config.yaml
positions: "rope"
bias: "none"
init: "normal"
init_std_qkv: 0.0541
init_std_o: 0.0
optimizer: "soap_variant"
learning_rate: 0.0082
decay_fraction: 0.942
Each number is 500 + 50 x the weight over its row's rms, rounded and kept within 0 to 999. Layers, rows and columns count from 0. Numbers have three digits each. The size before them is the row's rms in percent of the matrix's.

# layer 2 MLP down (transposed), 384x96, rms 0.207, rows 16-88, columns 0-95
108:453515457522480428492570524512542478537442492627478476519493469543461535565540508504471412593477470508465547519484536489490443589517539424501398474666520571451466464432529532445433492549467483586522444548467476561453544519489497556550568436421545599506597457524535474505537554447492537489
107:469500550488509579465529409512486480504564530552452408414525477465442443457472563471467392553463397427514512463493529522493495488460481533423538513474391457527528432463506437545445599469391552491557395562475414482443494468542491499502579456489441482440559536580516526531481414440476477507
113:467596621579470479580474572488448498531550433412478425447510513517500493481507521549503427508566537547376463476549396455428463502421509516457523454468454462444456540551476503500426435462541522518521507485492533488499555415567514479504440431462523568480600513456609520458450539563486517434
103:559495632527487543485420470439384391570513451398486576474522520492502476496630484541609465572551544471510552517556493417559454459501529523523468543440512533428466430557467580537525420512559441487563500476507474534514520532548508475546501488561424517425563532548461485500456460529542496508
088:492492546539420582376452518525413516427491502495584493559448532535446522559554421523540455609558493602517462446467438478458481519516539561596485515486541485600519509449496493441486545537394513473582445447531435515532516420527513426507474568569528573463578537468523443545477529538466483508
089:522484594487531465510475485475491440446583469452556459488474487500460469592537536599512439558463500555432458450485468503578399525483478579536418465537515474483444508577497425439504518449500506527491580522338469563436527460486554514557467551519447561411536528540477458599469497572456431550
087:469489534503545460485437546593536411410493446499384510522531460465559524565472485570549547600563428439456447427476518445483474523506490595459545536507549475579539514438461467508455502481479497403361526553532446496516484473500461568511543528523522538397429466452495466497496420496411535566
114:504447428495490530430472489478516511575523483436512468512472551530409414573426495566523484545497591539427537515566526562547471511547563433561565553512505525483404487442488501589520553534569553467516452557502532579316500542532535450498453486554545615510503467513463448517507544533544487560
103:484540448595513423456478507553512511482476474528545524485555474467552476513468434581455571526473456492562532530462507579439512501357476521517503444539496463514522423581510521561551539473559481395587514491532478584465498507463518590477525546464568393575552513408501451570551557452393546546
093:531454559511525555492466538584506459470483414531479580467573489437496500520457499528553488566368460557505485525449387497510522522439567566584548537544506449487509571452534526554453500430413473434530478526482521423555512478451480510547494588477589558550442598481519430408455510583427515484
073:579566551565512500464543453458539507504557499500518497571555542562479501556477556471428537499565498597441520494513454408523426551544511572467527476405420460541549520524436531483486487428523459484425511498354499488545619514478555470462441440468556515480574494615495539545552399464544485493
093:562494444477552402489550539495515489466505411518537523447635513536537531363529513483557503518486502503543477510554565478534519556430536564478580572525573548512416538514606563570491551390427439445508516534514464515600499454512524434501456449499581549478537573458567460480538465521474466509
101:573502576486482434536484498422513629471515531488479492543534532528455528581581552429443569453463547454543532513527518494497531582537526587485472452548388510567525449468579467463540477459571477530520469492500488567442449480545511508529468478519574540551400448514586472531536529511375381562
098:385469469560571537499556459491519468513462510528572434543635517430546541498453436456445512547492398521468547504466427477539479542505470590432522544597534404503534491507534507532543395448499446593550500457609438517507535496469465513523470513511474447414471506500490513526526356509546498527
098:535443468525506436561494456500500545500453421425421513475558454458508552534511483538523451477446500470475498363457536444554518489458525475549542516452467487522521585488484517481499526469399490517523552480448491492646561542547527471506569471502493612362589586530486447510539459614426455457
112:513443544409511599534463473454560541508490485431455521536517508567503483486598512490618597496544459585459573536418518491543467595473414563537552523535559452533481482505395529582468522528527555458496448533435427559460501505417469500459501551524418468418521561429561499505451492498513495582
096:493459528495451479413478485613380501415502538503567547483398479466506463465501519489532440560610496534484526463448510538435516534512491399407535528528482502569566632468439434524452525546563492479443442515480560529520542523496583473527460474489437521590544433491531542508456432477530589435
105:458441518568461431458560558437479510558535465508519529580505547471526476407621513592510560514490444518501399563530476507386469463489477451534540531523574516478583431417475445447407482503510552435410484554562504528409449500497484513495542428478567439487516571535500530484528484588574547503
095:468482492536378556425481494514416507517514543524532562544540525551470537595532488582542483549433460558474545514481490480486451519478558538528498574634555501628452575511450462471486426495476524372437426500482581534467449480430447446466394468487525513489555483449420556490495540510471537505
104:510465424513591478518483536584526440552454531491559437439554507503552516477428541532469499384465449490514462442484524548529480486470552548569439476539575501573479618456483459550535563469533497451576537516472469539480442528551439583494619483453574590553544609550449456481502587454522517520
058:503485503510482534512552466597529462488476433528599426511568384581468438520464496482509469524449470582527453503533517477455536425506482543479487368487455439479557492455466497493548527436549502513331531460451441518445423609477411442509551484444538504514548413500518564568514497528519553511
115:581477401446527530516486529460591548565567533455503502576509518573495612589495518455526523447527433471505468433502516531446497541485483578477468480540394565570529526525542562561607443455472527504465504514535549632519551565498577485578476466527472459535424551467453544449475452419498449528
098:391420487516523528458449599567541467399474434397483393453470502462494424476498555490523451456520404562519519542433573451564396566480550472537475513530460430524535500514496572428495456465474519508418472476499553488552462455575479552530514517582489479463513541487547409602438470515514479514
049:499462488569506562558514484386398543458490448509408542423555510480535591455554457388477478510477483581517491443572448417542531485482533524489544510587502566449547439563555473460501476510484497467514503484551535522629496495460534550423484447426430486608505531480449575489480506569514422552
095:513506595453489521523467568509546467453456502486400566534462525505489388471512481567543559480585511492539558542519519542580554561457583538491464593391569566537480463651409490530471512518507506426568465556472515464488568451453494514503520561516447482493603485502410466524543487519568445501
113:530535407493584494571554465415554440481506442579431532494504361578545516583587549477535556481502470540519512502518504507446573529546517493505572488433480525476560508425527432557469546579437522495459602482497423509436459608544553461432543541502592526495551466535510516524508430564474523496
088:569484434508438474569445537507451481521485474560445435565574451576492508615457530518480520499461475493519477464438525458595518585410501486510541490554454548504517534520436500477536445571494456447599507465549437470422472482565504465561440381563551556427465482476578594470526407512560511550
043:520493513459582469433433474566543418472604498563466588463509539518449452462517523416492571476450524473459518587408499500499410457501487458557466576498464426468448497482449440549519388491438510457493548525412529556530516568474523600456555472502472575518426495460467578553428510517509587448
048:428485493530510511462431496543396484465443466416429556540486402509461505506539526491561503533402528492485461479533458496485525514494467450445519531515453625452413462467624538460437447551559495494456538570483504624462515487477419509584485434452492589397556543525541545475484523410468471470
112:501518452488417514495506504503455372489482476389480508516527451442486492440385443545478588470462496445532503426457469554517457489542479591462568514428590443513492483581411481491461431472449477506469466467547497487492474452444551528566464582571543430445669512484485522514426498538503530460
123:574514559493527473394533486535519448538500467553604510534373534599538585514435463541504544509429504526439530433535544480569420498384446581520463486531431470502450492481580492587495549382516457470473470520437534525531531466557574455454503616472503456449432520520496514509452484507504535508
101:487586477477473508389441425513445403433485495485501457493486548447519563503434520453597548343556453572445532415498505474508470527475465546493449437477461422508493493480445490508455374493546449551482583537476467529517499463495532562450555421455408488412506508542541523558475486536529428460
093:513428460482439481491442496445635463488517480510548491396496471482509489571510512518533530514571484340421544576513486523552491512533479522583508516524497548535470414517495431486526430516487552566430581500462562598504487457523529401434484523433475486456555391470449400511517552492452512431
106:514507518544466525536481528458539609472504383549517433516567572524545442512549430439507534601563529505523571461484414506544420439491503507480520473525618507529523492470491449571503567396437519598426576586516513512462417480512515557480526460523542406461532547496509460468449543602544465506
119:596566488516440549535446601423467445559474569472552467478522567567515524545556546438407380484537538519460407490561471481547549499522482493496594523523483574480568441498498520552517497537481522414437441497409586522528500589524444518556574476480530524501580517532529432493547547441560550464
130:533542523457523538434495510583491476525550390502514502432482532521492490479542514538634508482519531550566457548463462451467494576495580480508507574501517437493497555538395503438479446499502575493513465551449488638533532425528539486444486497606372466400546564440553479589496494538501575470
103:421516544411479528447582438518370552459552506469582494530527487524505484491449567433516478533519423600502485512482532481416401511522556534580503576483454460552520546457496448473475515532590531521497516527557478466519531556534522447633490556511512486525508499438514417466353499554589501533
035:559526539385520385425483482439520496453449452514478480523556497572540565445468607425497462563514538501487514464451529528530562460466583512426498420506480542536548470531503451463462446465495526545589514496442418470571402463542525490527498529465551439408392480515560525399415477478560493479
108:502561520504551513477505562479420539496504420549483378491581631494454530515590420597577568519486451527499471568499523504468461511538543499469488543552602542486496509443476465579543510471483447559601494539577523507411400498516418473489570483581455489478442525505527482551483556418433499495
109:532466531482491529471549517411423467447517517542509510487522484444418443521561540513493481562405417514552557530499502478545447516464519480430554546376540501527575530522478477605503474525564432564577588543484487587523457527474468463535577460573519459436463407615498475520516469569513455381
088:471478614501450485532517478431545533371480496454609484573466592424478474570468571515592491409443437546498552412580457436488523492559521468529517555535501486451488487543563492536476445478507566609511505584566461498476530548506477446440472539455532436451462527485461546503499529535384489464
102:551483420453575480450531467496372417540498487505443475449492510441390577555466514471468488487499523514544528462392446650433562437481450533508544522422485414499480461517477499468495418527497470485463520466424571499489471577518470513520572541467448520520531494401460409411505521447550451479
093:509516628462543523420509478540411511498416470526422557481528437487505435594493443574528479587509503509548556488500513443474485550442502497558521521568471490577473584461449498507506420461518547335474450470425493556436433516497446558581504511485540568504554524515519479396568481527567514531
108:558551522445435516528405521466579495532493458447512460551490518482458478509479580488531430482518476561409442511485477448515541499551549523444518456436532466528556479590453526339441410490434560502513466544477633549534559557564522459535543483556495540489414491513495408500522478387545483438
088:473452641497475389528522509486434519551476528460411451489500490514510570574533472542440541456482560563514481501462414396552545568503471499535507447612463530516425465521618502539506482542492489523509532509436425517469549504503507405589460488495460556477526432614597470433452479501467527533
107:468442460446467517464470590558583421411466485531528466520558532459500453443431588517512436526509540560489465458420452378472504516503595442553499501531521493581488492499418496576477510422468502475461493512442504433546488564511465496568495629582549529476421490442547446493516522412397522497
095:521521529481524462405579476518433522545490480535470332542536483492483516545479504411466514485457628498484469506592458483487479502468543446527446488481400472562565465397474520417494466516572480566468479579522592503455447507557537568571423560442501609530511445485524526513554511552549472482
091:451522555419493444489558506449434593442518463541516476514547450560545517479416478437478528616530534561569497459557487422590470441495542524494561491489444368479500493476519497492452572473506601460527555504433545556485557464484490582526450543476461493598453527485574485550550569497399577472
101:459490433596502389521492530529503444523601432585504540471478519497509490478513573560491462377477516517614453476534466585449522583578611585541517493439425469433499560567568522462529461578543494542513451540466487470571496519443538469502460482471513399469524476505494495531573560497532428501
122:634446518623451480490522408524538471519443452456451458448432603513452557482554427473504572543474456523444557507480498526491531586520486508507564605484480471499570495466490495457477472423577533617458520530454472504449449494463483506541496468583538449363522515516422471494416455541490511465
097:455508538485527500578589451429589461396597528643542533499543469487591501455511550440471436558500503507534454400506470394443492452495494484503428469489430426479517450494512492582487490427510478509565586512510461535467495462434486477554545554467529569467412492506526559534435514448426511433
092:473495534487528512566513552460399537438533476489558453507562483451601519480446554393553639552598525474549466559461440466562494558466457514476410509572549569471447492493540484549541510386527474487556471535568400437525516546456542467407516451465530541527457567524480479496499407507488458507
103:530463527503535636542588508536466445530479531550503558489573448531417425442518438567516532539506465471549476467492623547543545404492407491551451492465477484545465533564540472607473487525499540506471453507564359527453508369477573533553502467490432478514522475537515540460513584501535509461
115:441439539473461544453595581517528448543401465609428509487487469505505477549403591511563421505455525612468473482462511444480530460545512539465467555609577557485479505503499492501481466544466474480475503519430520490473387559428489514508542616584517567431541460526544423436484493449454488498
098:550468434589545475444424472492354503547554525528497503454417504477464494631466476509458491538593492561524493418449498595558536534555466516550475530507549505541458496527405419539482499536504449409430510522573535475488424521511475451443526494485545498474404516401487494473530582536541590527
103:429519399491471448532511478524548506420491452583494512535452523521481502464432597515501426453426441445411542422529479556520503431430540584441421490441559485486501559557425563517484456521503553523526467440569510507573533472531495424587478452515507499515433464560584467479573466429395525427
100:448476632508510502557484535578454432482425470551416490570414535539388571495443471454553537434496462516494490480428548441525537530423498409390535446468436525534507543520556481485464540422436479427476540435525510443548557452538454544496504434600426462548498541500531560461480531513539504474
110:479582552524470510417488522546507362525539481402526523591429527473564460554534552532625527508424437440450489531546496399526515591465511467491529559485488543540439450486411480495539446505464466511470458501536529544620499412459545478578454581449423547471488502482479498502476499469513588463
092:531506614553498550481497472489320522568514472508466543601444477589433503549610457506427586546534478438444526456506535470542553547520429587549422451544453517527521493536421505605499451467479486520481458469533581522476426496485521509447549499432530532469583439486495536526504491511500501562
102:567406559446428510561546461489650531548474512560532475485485475532507501581524460505570515507525472592489578568527487491440483461508470451581448460538544506531497539471553496601520483470450539509487560538529489485352515471500492412466498543467516474511619525472440620518500551560430575493
109:481446450456566496415498570574451522482434541505502505550554476538593591473566514507434498483606377424518435499504459458540545500540510570478541464508525453467476454485548512523438550517553438523556536596424430460489455483458475561509496531491490618425368497485570556576525515522482467513
100:572538574422524538454524561568494450612536400483532519455481486446486481458576575496543543551491419477497562512521457438548568574480557539552589470514495473497492489521505465452533432555443446459520543479489505476513513528463395454556485574512480485498512449487461544307448527602508517518
090:500513446545496448568550508543512536462487516545420460447561562498483427465530509517520478509509478544537525495378500465522459604534479644586441515446553497535488457478494579466532534545463432499507407577514522519588456548467554441542551620461499553510579616559558479477504568539526528554
115:583533557574418547541434552487514510473493438460476535485465508478408427529593513457527411475538553479509494548482515514480489617503578534458469445411527521496412553468478473424446531462471475399435532513494651563542522518498575464469485457494462444503462436515420557523562471522584470552
035:489368499478490508582581527533474446561490579495561442542507446521519533431423584537547527334402527503527548583392491502540487446535552493499459449526467474545414537549449518529584457512521511479513490556456524550434438555470525520492473447462516459434485542483482427454492542532577476453
095:544446444441535412486535551483572560476559471440577517525452472542439567535486493445537572450511510525535552474532509536493404562435517539467545484436495497581444630457538522460517487425454421476548475392449453458486493490484567436482560445644495426495466500441513510522553419446515528475
101:540392546563477539515551499620555567464538522509489525542452474619527511497531477523566448563547581432449459471506454397452476583390456495550493488471563552440492497480423469444517452544522525497454472413477550389493549541514515511518570460501507604571511458525456525561480462437505549457
097:473511493457495512478459574543425535470460464507506507512601477530481467481586459512475464520509498530451518460590472404446472575532480490542582466559454609522428596480424473635548517516504413499457512460496547379489539494539500547548471545487591467473418585497535496539464595533502602512
106:412486531537535538389445486463432456528476538441537559491453515527469434416484507437568462516551503515440443580540498522498539509503492519516455572539411508555517588490580452564465578475513457551578525548518600542521574531494454430488398507472434558541533609416520539514499399488442477503
110:546527457472524520460497534426503547495585507466585475511517536501571480606594449451515437463528523523576456450406583567442512520441505583451574534465540572511510484411496391546523503574541513468449465541474539459459428442537445466480514392510614489468498467460457502488472507583583476555
043:491467486542483483531460452515485509479472417463575497546518398473523494464642608536514456513493596607390520427551583425461517535541554491588445465493497566473466461530466532512481586424513479483469445520459460413529564513482441581466535564503572477448443537575528501520487501419534471479
106:483513541522552462478477462502523546517516536466454541460536501504482422487496501480497516461486482427520499463400500561539437380530503527552444555457554413548630517542398421452440570530509436481484481423451442527549482570460568459505501564576483590549635515580540467468520403489446481478
104:517421517496544480540545426481597448482429450434542510505441505450433532473435440557479506470519496494461549565569606530407488600487433559527450538318567455490539517465467430510527516513518556579527454521441435512443461511457515488544510432518501508497482411477521442615506529475507532493
# layer 2 MLP up, 384x96, rms 0.275, rows 17-88, columns 0-95
105:434518533584522497481434438527478591540450559480618479462557470540461463510565552530543518446526522580502467566448474509493506478543522533530486486543507571386477524468526489506503544437518523498541455492527569456511500541498518600482420497562555469547468476515549473355528414411438427356
101:506562477483513451601511555493436440491557508457537502481600440481476532471455609554551530455520471431490486493428479551452560473422513391577446523441551514494478375472486519505527533500521466545586558468572491448555478412504526507449596490473554507557507526549545428435477509431420434414
092:427513521420490494476402499482601542516551497543493505602425475538461444426530493491457560500468517491539521452479464441508525504422468490528335400475533508472400627432457536488545489405501507564582479572563468421482457482445471482484510502542543461506483534485466389496486558502523529469
104:527502463427514514474459504445472404491479496535493495586532436457431367494457531613477482482475499510521460491531551518508496481461543526449521533596494395441500520580481422403534496547495504666474522506495588470463474478447503464453512460455461521563539404493603452443482515467555427558
097:546498528472515543433505527481549515458426506410533522471584590507493540405534525442528573523533444536486414512541505632474493472521518514473424564497485438516529536438604559545415499583468518512457487389513568466642515534487425504410481511513555472569490553531445499483514464470573517448
098:508485547550508530431477523449506516458438365508452500435489560544440466509516482461517551449525508533600417512528454529429555530378411454549556506556465532429481575455543494614463570557527542477476560450451469481569496453415619509499456472483476562545476535551518477502456590455464460523
114:480401453561491581492497510469433607486562471487506517439455414471523586491508565516465507469479413463532483525492448554520660503445417415529511513511524479385548442512454551413455437497510490583517515543566603492520452490449441480500466548451473587511489567511507423502471503479489434459
109:527490474551502516492436600527526573584537575540436485462464492493469488470505558539495461436553526530666428560565531554523504527466462440484437538498500534525486563610522434527559511477604524521404496527525622566550506427471526445496483477535501477451541472505476466515532446448388445436
098:571545466460548564500485489470570499489444532488518515457332532481486529529559567525471540568487568471528537473468511599500412489447479467432476449549447518519454515460503458493492492581555463425379606502462518532639535535476410515500503547441469416439483594538533538506539527441518497500
060:498561483527487465483424486460528589597447561518479433463556460445407508481441451515470526427467558445464481528480480601522590447431468600416507480505547542445503538428551437496477574451559542528524439485578549485442421493451466558427515535454494415508547449460491448496477590514523410545
099:621450453435530572533417511468539476441545532483427563507474454464535557515540594549561494514469452502510533456554473571522582504504538520486528503518485389492432467521494456424547531424584503499468535415572545473371413588529475496537612471509546528452549530422491501483550559471515523465
097:524461562546568549505570508488507506458498500554553532456507441374512499453443402527559486355497549501496399498536436581486602437541484511462491521468449457478564423513562543540598474521492483476515514447527525578603532401500447525494457474460484547530542469478500478474594486443539587456
101:455451452579522508493417472464495501457497517494574540404611579509525517529483485473400523473588557539570513472524530450533531456459550580451533561611576498494384563507595506500502524443592430438409513517466553538555488494489517482506425566533457565494485516578468548511511432551492554473
105:431495504524513475507449459444434513510483453496462499496575450571464472502505537464494466462627541464591438505403502557456544443480497450424493484472477462465537563454561495567560516515437631602390504477563545554487426496477431592498430514460493501540527469481468567526448599582566523513
090:502429462460521539456504471479531544628589590474487403453471384599484551482588476459547562460530500538538532530481607456439455507481519510500583484523567494483536487510477495522509585454487540462490465573539479441527545555543514505506520385405422494603527512503539453468541498436577559489
113:460537483558540518506532439466477455484519464511537566396568529574631514526550509491472524456578432502426569512525453499496442491458471482568573465547484510480493521528492517461539562503423588578461574514496500520536460600576500514439494473557477424574408599476458482443527431484405510390
104:473481522572555516525456473454520553497504539393504471501495519469520437494582452370468509447465523585573457484521471501480521391500527503474451445559475587444534471587524503555562519447483484448539402387513555434474528496495487533483450524443538574577503588553447577547577469400463547528
095:580472587478505471576504550483472570559480436495429538434479541395484520446592524461486502617512541456557520491589571547463549559475578420448423461468499511484505460437553573448515520617544533516506551448576476428575545468482531577507506491522467515484534483515481427476587468455465495417
100:446445540444545525446512522534511415483552484517526468463501537448499443416474571475440467425530507450536524504625502570557440381503460475521539470469512516449449563554517421505482541485538421448544498414506477395441424521507474374470466420532557511575449496544537478457413470513468492595
044:566550468547548501504441470501445498554549479542453580471448415553451501374527497558423429406492492388516586470572538573480538412504435424513498438510553475462532513477554508415548547523513567475557591501495524422513486474417533450503506496477517509536429475528485448487587524548560432433
112:472426501541460432464488577449536528558487549576591512469500540555580517459510580507497395481485621560452499531505560478533541429555531427452507499563471394523503574519566543502513453551521419420488512491484520550476520518426457438481524409542440510424576502607489475517562447501566523449
100:475491481560484445468443431473476508340557566548486487453598536486476525341516538492500458477488520464468533489490534491485582536506512497408434530461527500432579506600487604405463500484597569494453519397490505521538558502511526506452564486524435504481530407530532451451538507439450497517
051:522485484502549518503431474557516448590420517517487542485426472551515510537456475528578576491535466497464520510495495616493563393483453496532561388530465508500580629453562415531542514558521552519408589548467504514556492568525482477430493486479589429550485470534462518495521407436479473393
100:433622448456356465549458434526439596489530555615444421491475506512480523499446554505515502476515506472550446470396470518514611429509582563512510514494578553597542495518504480434555542479505454543514517472561445530538507460573469437404504510474489537484458443479465455509537539469549539561
099:481427492448490469512472476424530482488523550523424497517381578530528460490399494419533569484468542519527552504423493512494502395469588533524545486499527424392424565530549462415472474525509479483521521455586575358482462499482478446574502501446460512467534577426476476425443463567514440536
093:537521485473502620468474507429503459557501579513503623546509467481549510422487554478409558467433556440533523476496481529522460521546479466441443569509533504452418514412474480474567591422563465606576544484519527528411497532580497493464432437534511498605523468531583551517552464561489431465
033:493590416428503519476462448451563548567488541469447506504538589527486425489529482448514441411519592380519515436506490549573428405512473500515523534486606454514515513542531505474510523473504483480554571566577491521514506492467406516440540503593463557499451568480436398495515619454542500436
041:450521408469527545480426528460539484504523502497445527511529530514591470495461547436520457423515526396517472518518457524536677497426537532474504440562637466450560443510490439406476476538506485526450530471559423535511596561439467539493506476488496495523377453531477476494536542531580484412
113:450468488476486558490541491377480457514557505514561473484614480474599460497523375425387481462495426520461585462572485515484548456545412504475514393498557534444504365443466499560508453479464486459509506435486547544446519571466561532434446442531494549515566508480458439493555466522473479537
123:580505453441541471435455509574515436502505563559519476482476475465521528495471508567501542451437630436541482488491457484517475536492455443496585468472606506441493485565430467529422466555556528506502428387504514617520493465460533536521546534437391470501558485592447391579578474523517455494
093:469547462522536532539487494463502558519483506488470489475510526504567524505499473588452496529529416507500487438470420469451584432383516418477536568550468482540543508528521574521451562615520490450468573504663466505541431482441516411487462567501545488612556516478426543568549436503505568585
092:542547513499566444491455516507448547613450525465497422461480541472424415545497495456606509437600483503513483471446502565495474483499473428466591485506588539535520498502453517529499462534472495386443535553550591481481486566435564490522568489540398378469393513507441498486480540404495449467
110:433531486463530428522482378507473463505452556502527521458634389428522444479482475448471486452416489575478570484497501534498526398490645452525431447507455513420500594539481496551545544491493505569560546485518507486440579508510558540481464495457467504518498531489490574532408500546590415527
109:506457471446460495437537526563521461481555520531458543450481469491594443478456505457491488521483524444451467540553473463551533419554572441432561532600526527433461530502580531370499454479530443564494443464612524474381369573535420519516508547468530508479519485526464522451447604480567531490
135:419581491597530421426389512489545611489468513548432493499562550491498552504535540471503563396555548529522554432496471538515538526436434526529501479483544515532416476431570439508491553390462500522444401511504551510543588519535509442401400482481486500488559515442483525457533485537488493415
099:528561506571518457551381453573510520508531448415421471412483422432441557489492538541452595443458470423559500490464478452518547497588524492457527532543591547467492531466479473461469561433472434579502536547536462488597588456555569515432528515525504544454444515533515534449454396475528554555
033:523469477454548574487511498470561540505475597476518529536556490562489523542584502521509477367536547474536461451563535597446632423476440427473521565508477466455483513517531407511526473567601447509553548469480532546520624576536467527574541466488437491530544501565454466487610554489502495454
104:511597439445458502456522459478463571485508556410495608447499499509431473526555488554464443358565543502598508479459523493498577506467473528527589480569487527510501503408448482514516537424360530438545484462465497478463498615538555520466537473529557508493484519529558438507600447537476557438
101:451434520463597486570483469566534535564502555558458584440529517585548484473440616520479503499491378482548550505446500576524532470444593481486371514580511426431520572432491518461493469492436438486468519503495448487523476440515496537444598560486547510533445446564466509461410511494514422489
093:490437551535569470519484542470469483554483575445477488451494475552437477453542496476579565464448578427438472583470543491526545375476499531439542557502525470492537521573525540428512528450557479405367540366468467531545517413460499543471516534448420558443501471550496491433418506573521515533
101:496453431476507587448479571485427426475476539465497454503436565489479466490409490509497485435422573491554480518421465507418496450426498481469545584484518447426434656505466471455615519517509416534546550483489516440419528399530447493529504539493519476559501419555511460458459540505488428579
104:464494460466480521418612536447473486547433571499475593498499471505491481488555581526501503379549506384480528488489512544537541522521510561528512472605519519453390466543475417443512515433552585456522446473491506485448563514585451485382544470527511514630482448494565565516493472515541560435
115:483470528541448495563464473573477490544525587458574517475546628391464532561468445497574431461508578511469508654547486515443545453441516549508461551483533532519454508520592476532527473493549530510484524446560494524448491465544401524480484448442487520486512556466456461440532397442459366464
106:394486523500548616477417503463498481480519502459499470483525414510535506445482520456577474422490496503467558519577467586584560507552573532504589540484591517562509511432565553488469460459446554449486504463568583487549483469547478528367567442513499495563532557458540541593543521463531546394
111:388523481537478439453525518544454511534638564530536546485541566481384516591494503543474456378436507401492494454429581482521494459461505494510551377433533566441467502534565479481509569457519518491541532530514530427424535542540498462505536432566499533429528484406515518490462538532525468430
094:536568526493508518376605479453532434605473442519513506486503521506580505518583566441473463536451482459507443522489391520462574485564519532485443516550611471480522571497512484383571493600465515476502556499561536545528504564465567532541428532457570449564469512576437499561568510517433519508
113:488644538503530485446562448586428555610469566557519510537495495437452480469580480463521469427534501549501584541482533547529529424509455437513491468456483486508478559382570363457447539509486485560474550540506442570469522520509416495516511522531626542487477525471490442456459419529542504460
098:450471387417492532553393534526540466511552525470571552541428481435439527513483425542549467469471581605449508463534470542419474474405427562495479464484514521505523544436581472417451536527442442529517446505573542536469546612514509430491470587494535523499478538536477502446493462462471569395
147:482520488482444546470394512499511455503588529502456491493466594433565470501468503545447429472470479518574445616498499529445580478537444453572429468498527549542518576456552410451532594428570441530456525544481528446541516610423479526476494495469608497542543580397479473501440520512490548445
095:537609466536448525525455429566498521454478486513524504491507502483485551475517502403548539462581473504564571463504486458504559357572523483494521509423465508514455477589640475489542552487498505529489468520509521481522491556467454418449612422522516552333529427505465543497525455503571526423
098:545555523597418501464517442491432499443520503501506445508475482502503550454529476563423399435371507485446458519553443549448572590579419526438551514505438585465510471532465507481489515575475492618503483479497542500583447453503528467489476443549486549562434491597427462573503533508556494411
095:480512450530451535541531467526495534545497544530535490436568453492581495465508541459468478420524589500632508526548585463506531444520536565498578550467482494552498469474513539435555528495586434381541517545421493388500439556483468457425539480480429440605538502534423498414468452531405531547
114:565543526533544465544496491582561561526479502445499431497531506527452513477578546519528549540478451533511555472471468600472462485536542430499420553668421494440501472511565517469499562582489536631548544524481494491579494460500487425421522559456492501512499524590413559478564392538467518451
098:442521510524564604443453410530441502581519557541467481536471513518440483447444513368445528450596482536462474545462500613544528515483474578495491498527503537511536470496462566488523519525514462530509525531573522464446466400504535571497538469558520487509499359534469613555425521419460608502
106:441523505525543470489432451458498456549449478429528553451523516515509464512551476516572377404455551463596454493568429498481555575504527471532574460429564531462375474501555489560434504477403501490529562462393547440465493428492503536530476376540397457509523537452482437555496499473517508511
108:402509534558535572487542487403565505549490472419602395424521535505593427517507414486439520421510456483630563588521399464495492494531493487507532500543514441473482522501474515518514557522456521469547541489552503561434521578513492460514517565451605558552452514534418487508506430514420501458
115:496495481519472506403469529527496503450545597411469450533608482472417519483433481576578597434478496467543521512416551543416555454520476482386496434540506538483545487559577489466468457410536490476510564465431539496586602459522510462451559479454396473500534487539518511492458518528580570446
120:535506564502514487542445485471532535424472496467523468507548560443541424531486441535551526524512504443501557559449438520492474445451541498478587450453540464406523546478540569401569476519484584475588470402461522430538479467513507481561472436443394518473498595470451425398576429456606488446
111:424518517391515407486522529565588459531510488473555420425551353461504499523440511521562497486454527430559554464545481564510557458514547489447547479535567514414477620570540522527507464462455575520510486441576522530445531407577537474466514505421517487569550481433472503474497579544470468537
103:475517466497437447487444511427518527526520491497540582406539532485436500558491364500468381497511495487637425519486395574511553561494587452455514559453521502459482578529533497606522533414449448468603507397521553557510523567526547482475520499467542502532480550488540418533543481490513514491
098:452521528554528548525383430465502588538468456477498478437528491535470488441465455424414448402537520522562422460472561541405513572524498602492440444496555488608535474458491449535445548477430522535449557497502573519497548554548403520415564539506558444456452544502463452490463567453492562518
091:500474546453585422521437516458579495516484579527575581503509480530556556538520515448491499557500430473427464586553482506495585461482576435476507527517493472430425486527490433462494529434522524399485439369505428442560449534533525458542538569532506546508436424435453578547578506529581453445
123:505471548566549444551419471518503490528609551558473452400503520484595458471474467440524461483529436469533445396564472506493556481438503445423664531435454464492524406499567460501474550529552448521524533517488490543456547533481521412564561509554489492495482532405461524436492526472575588466
030:500460416509497574484474458394484543491472600490473473437463497481383526455422505484456518473527568375519552453613556578496583420569545453487511505548524481439545564469514464523605565519556571500531499504545487460511498460548517491484564522496417553552438415493549517515505489397483528548
094:448443482501464496453486462509500584584513436469487525475486408378536495512431504438521561433576491463474543554503531571483555555503486504551658516456516480465449429562479479481473525407454525493500466409660526495444483546477492535411550496527445488450548504444459552555465481424556488482
119:461506485513589503461477454552468579629495530460526528587542403463515417534521444587474508414542465430564465507589551431477563593494518554473490542510502426432501464445423549481573551468524526583444458451551544450503481522542543503538546505477488501649502479486488493528453497561498583510
105:593490508522478530433504495528507552560517479439534443551527445534554398494463453505449526492503540557526512591471363563512521451458467528460535594530580528426482578592579530502494505506515557517598492534507468489528602590536547505522405441469471490479552429549560520469515508436478544384
109:509479499545525521451474490478489513561443531503428347522527542464507471561504560581516541422501490415621558588455534476559527404492440486503487459537534485408456548468496471514409498431508531549474568434539424502456466449536555511545475541435503575591518439577419502511461563527536567469
114:493528461458566561456543517423490435472482619466498446409529502465459553525529452508579528424499492491491553479512531531512520499542491484451512576414473550451491575602493484387535428529512504498398508454462532432437539552590469442530615447475445554492422422467429487517451487543533565436
045:411537437517426454504375463504455517481484514519514522476546510440429562482489549497494485435486478352495481599519464645518530450469492551486538490541551565430512492520586479499423468558556457483547618401583470496577514518505463548464559461490538536487471543495497447457557537576535469497
102:455500486395570500485427496578453523484528472472540511441496451527491563501435524562548464562468493453513469563483467505395513421493576456469494491618512526455511489468496623497496530516458527462562460382478521469547472427513546543405515501446567463459429549359499549535422546470586523472
105:415504552581539469454520489501582594543479479481532579500485501524449457507513494541562469493468504537400511596583544607570456534517473485514531586460523485548561512469515541469528488509512472543475438449511520429494436581496454573413555558489479468517384539455456530506349542482574452424